Each number is 128 + 32 x the weight over its row's rms, rounded and kept within 0 to 255. Layers, rows and columns count from 0. The size above them is the row's rms in percent of the matrix's.

# layer 6 attention query, 256x256, rms 0.144, rows 110-127, columns 64-127
size [ 99 101 111 102 107 111 101 104 113 105 104 114  97 105 111 104 111 108]
[[130  54 133 107 107 105  97  79 132  82  80  86 109  71  59  90  87 157 127 101  94 140 122 132 106 156 119 115  87 158  96 155 163 154 140 163 194 101 136 120  88 134 120 140 120 128  83 159 123 130 164 143 140 175 122 120  48 137  78 190  61 150 130 127]
 [100 137 110 146 119 123 110 135 145 116 199 150 146  98 119 167 143  91  78 113 137 103 131 112  85 147 109 137 110 141 123 129 126 100 122 133 140  98  89  83  79 161  72 125 127  91 219 115 164 109 161  53 132 113 138 153 169 112 143 166 152 136 124 114]
 [180 148 209 154 114 127 178 157 169 120 142 121 178 117 187 127 144 154  75 133 142 113 116 165  86  99  38 130 129 143 161 156  70 151 110 103 183 134 136 144 154 116 129 153 136 104 113 107 120 142 166 107 114 109 139 150  77 151 104 119 142  88  93  86]
 [140  76 129 133 152 123 123 110 165 130 148  72 127 135 126  21 168  94 123 142  68 123 110 184 186  83 156 100  76 135 113  91 151 104  99  76 132 103 144 156 129  24 164 135 103 115 214 173  96 169  73 148 187 150 119 111 138 103 146 130 160 150 173 109]
 [191 124 169  83 101 136  93 123 160  66 103 111 136 154  74 156  64  97 100 129 140 122 145 166  85  98  81  82 112  95 105  92 138 148 141 128 159 111 128 131 169 100 167 102 121 137 180 155 134 105 106 116 142 102 165 112 138 130  77 105 143 102  96 100]
 [ 41 148 111 119 134 111 138 112 100 104 165 129 129  83 140  92 140 129 151 121 167  65 113 162 114 118 183 138 122 125 138 158 117  99  87 109 160  29  94 194 154 147 151 172 139 191 129 106 145 111 129 199 128  46 120 141 180 123 104 127 151 107 130  55]
 [127  98 107 167 128 153 206 120 138 199 119 127 155 140 116 136 138 179 151 133  56 176 112 112 143 129 111 109 118 112 147 120  99 167 160  99 122 175 183  89 139 113  95 175 131 115 125 120 106 106 130 131  82 143  72 108 123  87 138 158 115  93 165 128]
 [162 133 151  97 121 125 178 129 180 146 125 136 115 147 128 124 135 141 129 134 132 101 147 188 128 108  82 131 171 113  78 198 112 138  95  94  97  33 157 116  91 121  73  98  59 147  97 139 117 100  77 122  99 123 180 171  96 139 119 136 122 152 143 126]
 [153  68 198 125 143 106 133 141 111  82  83 164 133 163  86 116 115 138 100 135 116 135 127  95  94 128 121 154 130 125 115 158 128 174 143 152 129 128 171 134 123 113 113 101 151 174 105  60 155 147 170 115 162 147  94  81 122 126 186 146 160 159 117  86]
 [109 166  96 217 110 129 103 133 133 133 144 146 145 144  88  86  76 136 133 136 142 117 124  95 125 155  96  76 174 136 134 175 126  94 108  94 142 125  74 205 120 112  78  74 176 151 144 134 112  89 123 120 136 112 167 103 132 116 128 146 113 139 146  34]
 [137 202 134  68 144  74 167 135 118 151 152 127 151 139 128 126 124 128 138 144 137 130 150 137 189 127 113 153 149 117 168 159  76 113 120 109 115 174 150 104 121 126 115 107 137  96  90 129 150  46  92 126  55 111 105 107 124 134 108  83 144 120 175 140]
 [109 157 186  80  81 218 168 186 119 101 131 163 122 148 139 147  74 116  97 100 159  88 122  75  96  84 174 161 116  67 134  98 134 144 123 154 188 125 104 119 134  91 138 125 140 136 149 162 164 127 148  85  84 150 188 102 115 138 129 111  88 133 157 143]
 [125 115 102 151  91 124 127  82 174 118 153 115  90  91 129 136 123 161 127 116 104 105 182 127 124 130 172 145 114 161 155  65 139 176 114 165 179 142  90  99 113 185 141  96 143 160 138  81 108 164  92 105 146 130 137  84  80 109 121 111 114 106 119 154]
 [167 146 159 169 138 140 106 155 170 107 161 131 111 166  88 168 155  94 166 145 178  90  76 165 130  95 105 141 134 132 127  60 192 110 113  97 102 145  93  96 142 108  85 163 194 149 126 121 138 196 129 112 153 133 175 168 151  99 122 214 169 128 115 150]
 [ 82 188 198 110 122 111 109 123 142 120  75 159 102 109 144 125 145 174 188 130 159 162 152 173  77 127 130  96 171 161 106 153 155 150 105 141 130 112 177 135 121  76 148 136  98  64 140 150 168 120 128  98  99 154  90  46 129 134  78 125 107 110 109 107]
 [116  87 113 186 164 154  81 150 144 157 131 111 149  76 107 102 136 133 108 144 149 109  90 113 129 166 105 170 146 124  88 185 120 123 155 105 118 102 136  41 105 127 115  74  94 134  98 149 138 159 119 165  91  82 122  73 206 124 100 145 114 128 174 159]
 [139 146 136  93 123 131 131 163 148 142 125 118 144 214 135 113 113  99 166  76 175  87 107 102 128 158 127 153 181 168 116 164 190 124 136 129 113 129 131 126 147 101 160 122 112 103 117 149 106 128 123 110 164  60 155 150 107 192 128 148 184  65 190 136]
 [120 171 199 122 119 102 160 172 118 147 165 132 128  26  77 172 115 145 123 192 191  97  88  99 148 140 172 100  87 114 135  83 147 155 104 122 164  86 159 191 162 196  98 106 135 122 140 158 144 217 144 126 144  69 116  89  92 117 166 116 144 141 146 140]]
# layer 6 attention key, 256x256, rms 0.139, rows 110-127, columns 64-127
size [104 108 121  99 109 112 106 107 114 110 106 116 102 112 119 113 113 111]
[[107 125 170 120 137 184 109 120 131 127 118 131 119 140 143 113 106 136 164  79 146 127 146 105 148 152 159 112 148 165  64  96 190 137  65 158 172 165 128 148 101 157 126 142 136 153 118 106  74 115  96 107 143 129  94  93 107  83 142  84 141 159  67 104]
 [108 119 143 130 131 156 120 118 131  75 133 120 187 106  55 203 123 177 111 131 116 148 131 117 178 137 144 120 165 115  46 117 142  89  95 132 119 125  77 134 123  92  86  72 179 131 111 105  67  70 157 158 180 221 118 154 126 127 122 145 186 117 180 126]
 [101 129 108 143 143 159 151 106  28 131 148 131  64 109 119 116  95 140 131 136  98 143 122 117 176 178 105  67 137  83 146 110 145  75 123 125 106 101 116 159 108 133 132 148 123 122 140 135 112  72 152 164  95 164  82 160 130 128 156 120 134 185 118 108]
 [184 169  93 177  66  93 111 119 136 187 146 198 122 133 114 131 107 136  89 142 132 181 107 146 141  93 151 180 126 115  91 133 144 158 149 134 146 127 148 145 117 167  94 170 162 120 120  73 131 124 108 116 184 133 145 146 135 132  84 133 142  71 110 108]
 [150 113 117 142 112 121 141 154  97 134 197 110 104 105 130 125 116 150 166 104 114 118 140 107 115 163 132 141 152  83 126  54 162 142  99 160 137 138 183 162 168  92 138 131 140 149 156  59 108 135 165  97 135 174 176 158 113 192 112 156  94 134 140 117]
 [106  95 154  90 203 135 147  96 106 100 138 149 145 124 109 196 129 176  96 150 109 100  92 155 107  95 131  90 173 136 105 163  69 139 135 149  77 153 112  74 139 149 147 125 105 134 104 118 117 175  87  93  89 103 153 118  91  69 155 122 164 126  99 168]
 [124 131 129 114 144 123 123 107 143 140 170 105 111 149 115  92  95 121  82 206 172 111 174 126 102 137 182  72  94 136 130 120 175 121 110 107 138  63 133 134  86 207 168 137 140 127 174  89 127  97 135 148 140 134 115  41 125 144 154 151  77 143 119 139]
 [ 35 122 147  99 118 141  82 155 144  92 115 149 131 111 121 123 160  97 185 162 138  92  84 126 146 102  88 179 131 154 166 105 104 112 117 158  97 106 141 160 118 105 163 154 179 163 109 169 146  84 144 124 175 114 162 122 181 133 152 132 172 115 165  98]
 [159 107  86  77 148 132 129 106 163 146 117 139 168 143 131 141 124 116 114 131 114 107  83  76  96 143 113  69 132 121  84  98 130 119 167 114  92 101 119 137 142 134 164 150 111 137  73 127 126  72 128 149  79 124 132 175 118 169 165 189  89 149 189 170]
 [139 120 110 135 142  82 111 138 174  87 122 116  98  75 139 122 162 135 140 106  87 106 173 154  69 177  91  72 143 163 145  63 162 117 130 150 108 155  62 127 112 112 128  90 104 183 170 115 149 105 104 154 125 115 121  86 138 194 104 130 137 151 104  96]
 [125 131 120  97 137 121 121 173  70 127 135 131  76 122 156  67 142 114  95  97  96 180 123 165 161 113 144 123 100 156 105 119 115 138 123 136 130  85 128 151 138 165 127 119  74 171 157 132 181 134  76  81 153 132 147 166 111 115 162 161 119 134 182 185]
 [133 155 154  71 143 117 137 130 122 163 110 126 106  47  96 137 110 146 136 125  82  93 160 143 188 128 168 165 137 159 103  98 129 119 158 125 104 136 128 155  45  97 118 132 106 150 150 117 101 132 142 216 108 154 161 135 133 133 101 154 151  96 118 133]
 [138 134 165  62 112 101 172 107 115 101 124 105 133  85 139 175 110 108 118 136 151 117 191 124 134 143 164 142  98  80 129 175 147 189 120 130 115 177  92 116 190 111  51 146 146 124 111 142 118 142  93 103 131  72 178 107 105  94 121 105 184  90  66 110]
 [171 158 123 117 115 139 119 169 169 146 121 133 149 161  98 129 154 145 147 151  97 193  89 130 174  96 108  74 161 122 152 251 151 111  59 136  97 107 158  91 167 164 102  83  89 124  80 112 105 145 152 142 135 161  88 158  95 135 136 172  71  74 153 121]
 [163  81 127 103 135 106 101 156 128 136 120 155 133 132 122 120 128 162  61 106 120 164  76  67 144 146 214 101 100 192  95 153 145 102 106 138 164 103 104 145 153 139 142 141 142 141 110 115 201 110 149  77 196 100 132  92  86  95 129 158 157 142  79 117]
 [108 155 151 140 164  93 109  86 117 148 153 124 133  67 177 130 212 152 121  93 140 141 128 125 131 140  99 145 125 162 123 103 140 135 185  74 121 112 128 150 122 112 138 159 190 151 138  61 145 133 141 137 148 176 114 137  49 102 175 171 120 119 156  94]
 [198 162 164 232  90 137 103 186 129 154 103 188  85 130  97 102 175  82 141 142 142 150 178 151 148 183 181 125 115 102 178  51 170  96 139  91 144  75 115 122 169 151 123 142  94 106 115 172 108 211 137 119 119 179  92 160  62  86 136 110 125 107 137 151]
 [111 152  99 136  92  88 132  65 106 121 115 104 185 133  77 128  75 168 164 123 131 131 114 154 193  93  38 131 154  88  52 166 130 160 151  99 125 171  96 122 123 126 103 101 132 104 128 161 153 116 161 109 152 157 115 121  93  84 116  89  44  52 151 111]]
# layer 6 attention value, 256x256, rms 0.145, rows 96-102, columns 64-127
size [101 101 103 103 107 103 108]
[[113 130 115 150 115 163 104 111  87 141  87 135 163 168 130 132 149 203 155  93 149  99 147 128  89 124 111 110  97  73 146  84 146  71 165  66 110  95 187 122 158 204  64 153 131  97 148 134 112 123 208 100 100 105 119  51  89 178 142  73  94 128 172  95]
 [139 129 152 115 171 109 117 106 134 120  65 107 115 146 128  90 155 179 122 166 153 187 144  65 151 174  96 109 127  71 139 153 156 142 144 147 127 158 128 105 166 145 126 177 152 106 119 117 115  97 137 140 114 155 104 193 134 162 128 118 172  88 109 165]
 [127 139  88 115 143 192 145 161 185 106  95 132 139 144  90 170 181 121 144  73 123 117 120 199 103 151 151  60 124 173 144  99  99  79 128  93 152 117 140 127 100 140 162 117 126 169 163 116 170 195 145 118 133 204 109 113  83 129 113 111 119 204 136  62]
 [ 85 132 139 137 197 102  82 153 177 109 117 142 114 124 139 190 133 134 119 121 158 163 176 151 139 126 151 140 153 115 174  87 191 136 123  89 103 204 173 190 159 130 127 111 160  75 170 172 129 122 116 119 147 162  81 197 144  87 115 164 147  92 139 162]
 [123 121 204 186 148 127  85 118 189  92 143 149  69 111  81 183 130 103 102 193 135  90 205 104  65 118  70 147 138 101 105 146 207 174 124 102  89 102 155 110 159 132  95 102 103  95 108 129 194 115  86 110  88 177 146 137 123 114 143 172 120 105 115 109]
 [127 107  81 151 120 123 113 114 111  76 173  69 112 130  93 141 133 147 128  91  95 141 163 170 149  96 128 147 153 127 111 162 131 171 107  86 119 123 101 113 170 186  95 163 193 121 123 110 136 164 176 115 199 142 188 149 108 131  98  93 128 133 166 135]
 [124 128  67 167  83 143 119 121 127 109 138  34  96 163 120  64 124 157 125 101 100 149 149 114 100 129 119 154 126 161 142 199 101 127 168 152 122 156 133 178 150 110  55 100 153 178 127 130 102 107 105 105 158 123 128 157 146 136 190 166 109 100 174 109]]
# layer 6 attention output (transposed), 256x256, rms 0.13, rows 96-101, columns 64-127
size [100 100  95 109 104 100]
[[213 135 132  92  81 181 111 124 148 147 157 151 166 111 118 120 172 111 142 129  75 180 132  69 174  90  91 114 124 167 127 176 165 152  60 111 167 176 103 115 118 150 153 174 104  97 164 100 169 162 102 117 130 210 124 140 161 169  81 148 178 119 190 136]
 [ 92 102  61  84 173 168 141 142 177 154 124 108 117 124 155  91 128 115 164 148 120 136  90  81 100 124 124 128 146 120 105  90 133  62  74  86 141 178 163 106 125 103 155 176 123 115 130 142  58  97 117 107  85 133 166 185 142 161 103 111 127 121 179 207]
 [108 101 129 179  67 102  77  97 131 110 140  86 147 158 140  80 181  89 105 163 121 197 122 123 146 128 116 102 147 100  91  89 150 143  88 105 181 169 111 132 187 121 171 200 133  94  67 156 177 143 141 141 120 122 121 118 150 116  88 131 106 108 131 173]
 [193 140 137 110 148 162  99  91 178  75 120 150 126 180 144  64 139 128 161 101 134 119 155  97  86 162 104 204 122  70 148 133 144 129  71 110 135  91 124 124 116  90  97 173 110  96 130 129 120 105  94 148 136 118 215 177  92 217 142 178 121 137 146 129]
 [110 133 106 141 126 104 146 127 163 128 149 163 108 127 119 126 161  93 153 160 111  77 106 124 181 113  96 149 149 130 112 155 168 125 118 175 111 180 142 133 138 175 133 124 170 181 134 146 114  79 159 143 119 172 157 163 114 161 141 182 157 197 163 100]
 [124 139 115 132  80 153 207 112 137 136 139  98 177 112 204 110 141 132 135 123 105 145 142 100 135 152 122 129 158 109 105  99 138  89 168 130 158 173 141 115 188 112 149 178 147 143 125 131 197 182 107 160 188 183  84 118 108 168 117 137 104  85 122 100]]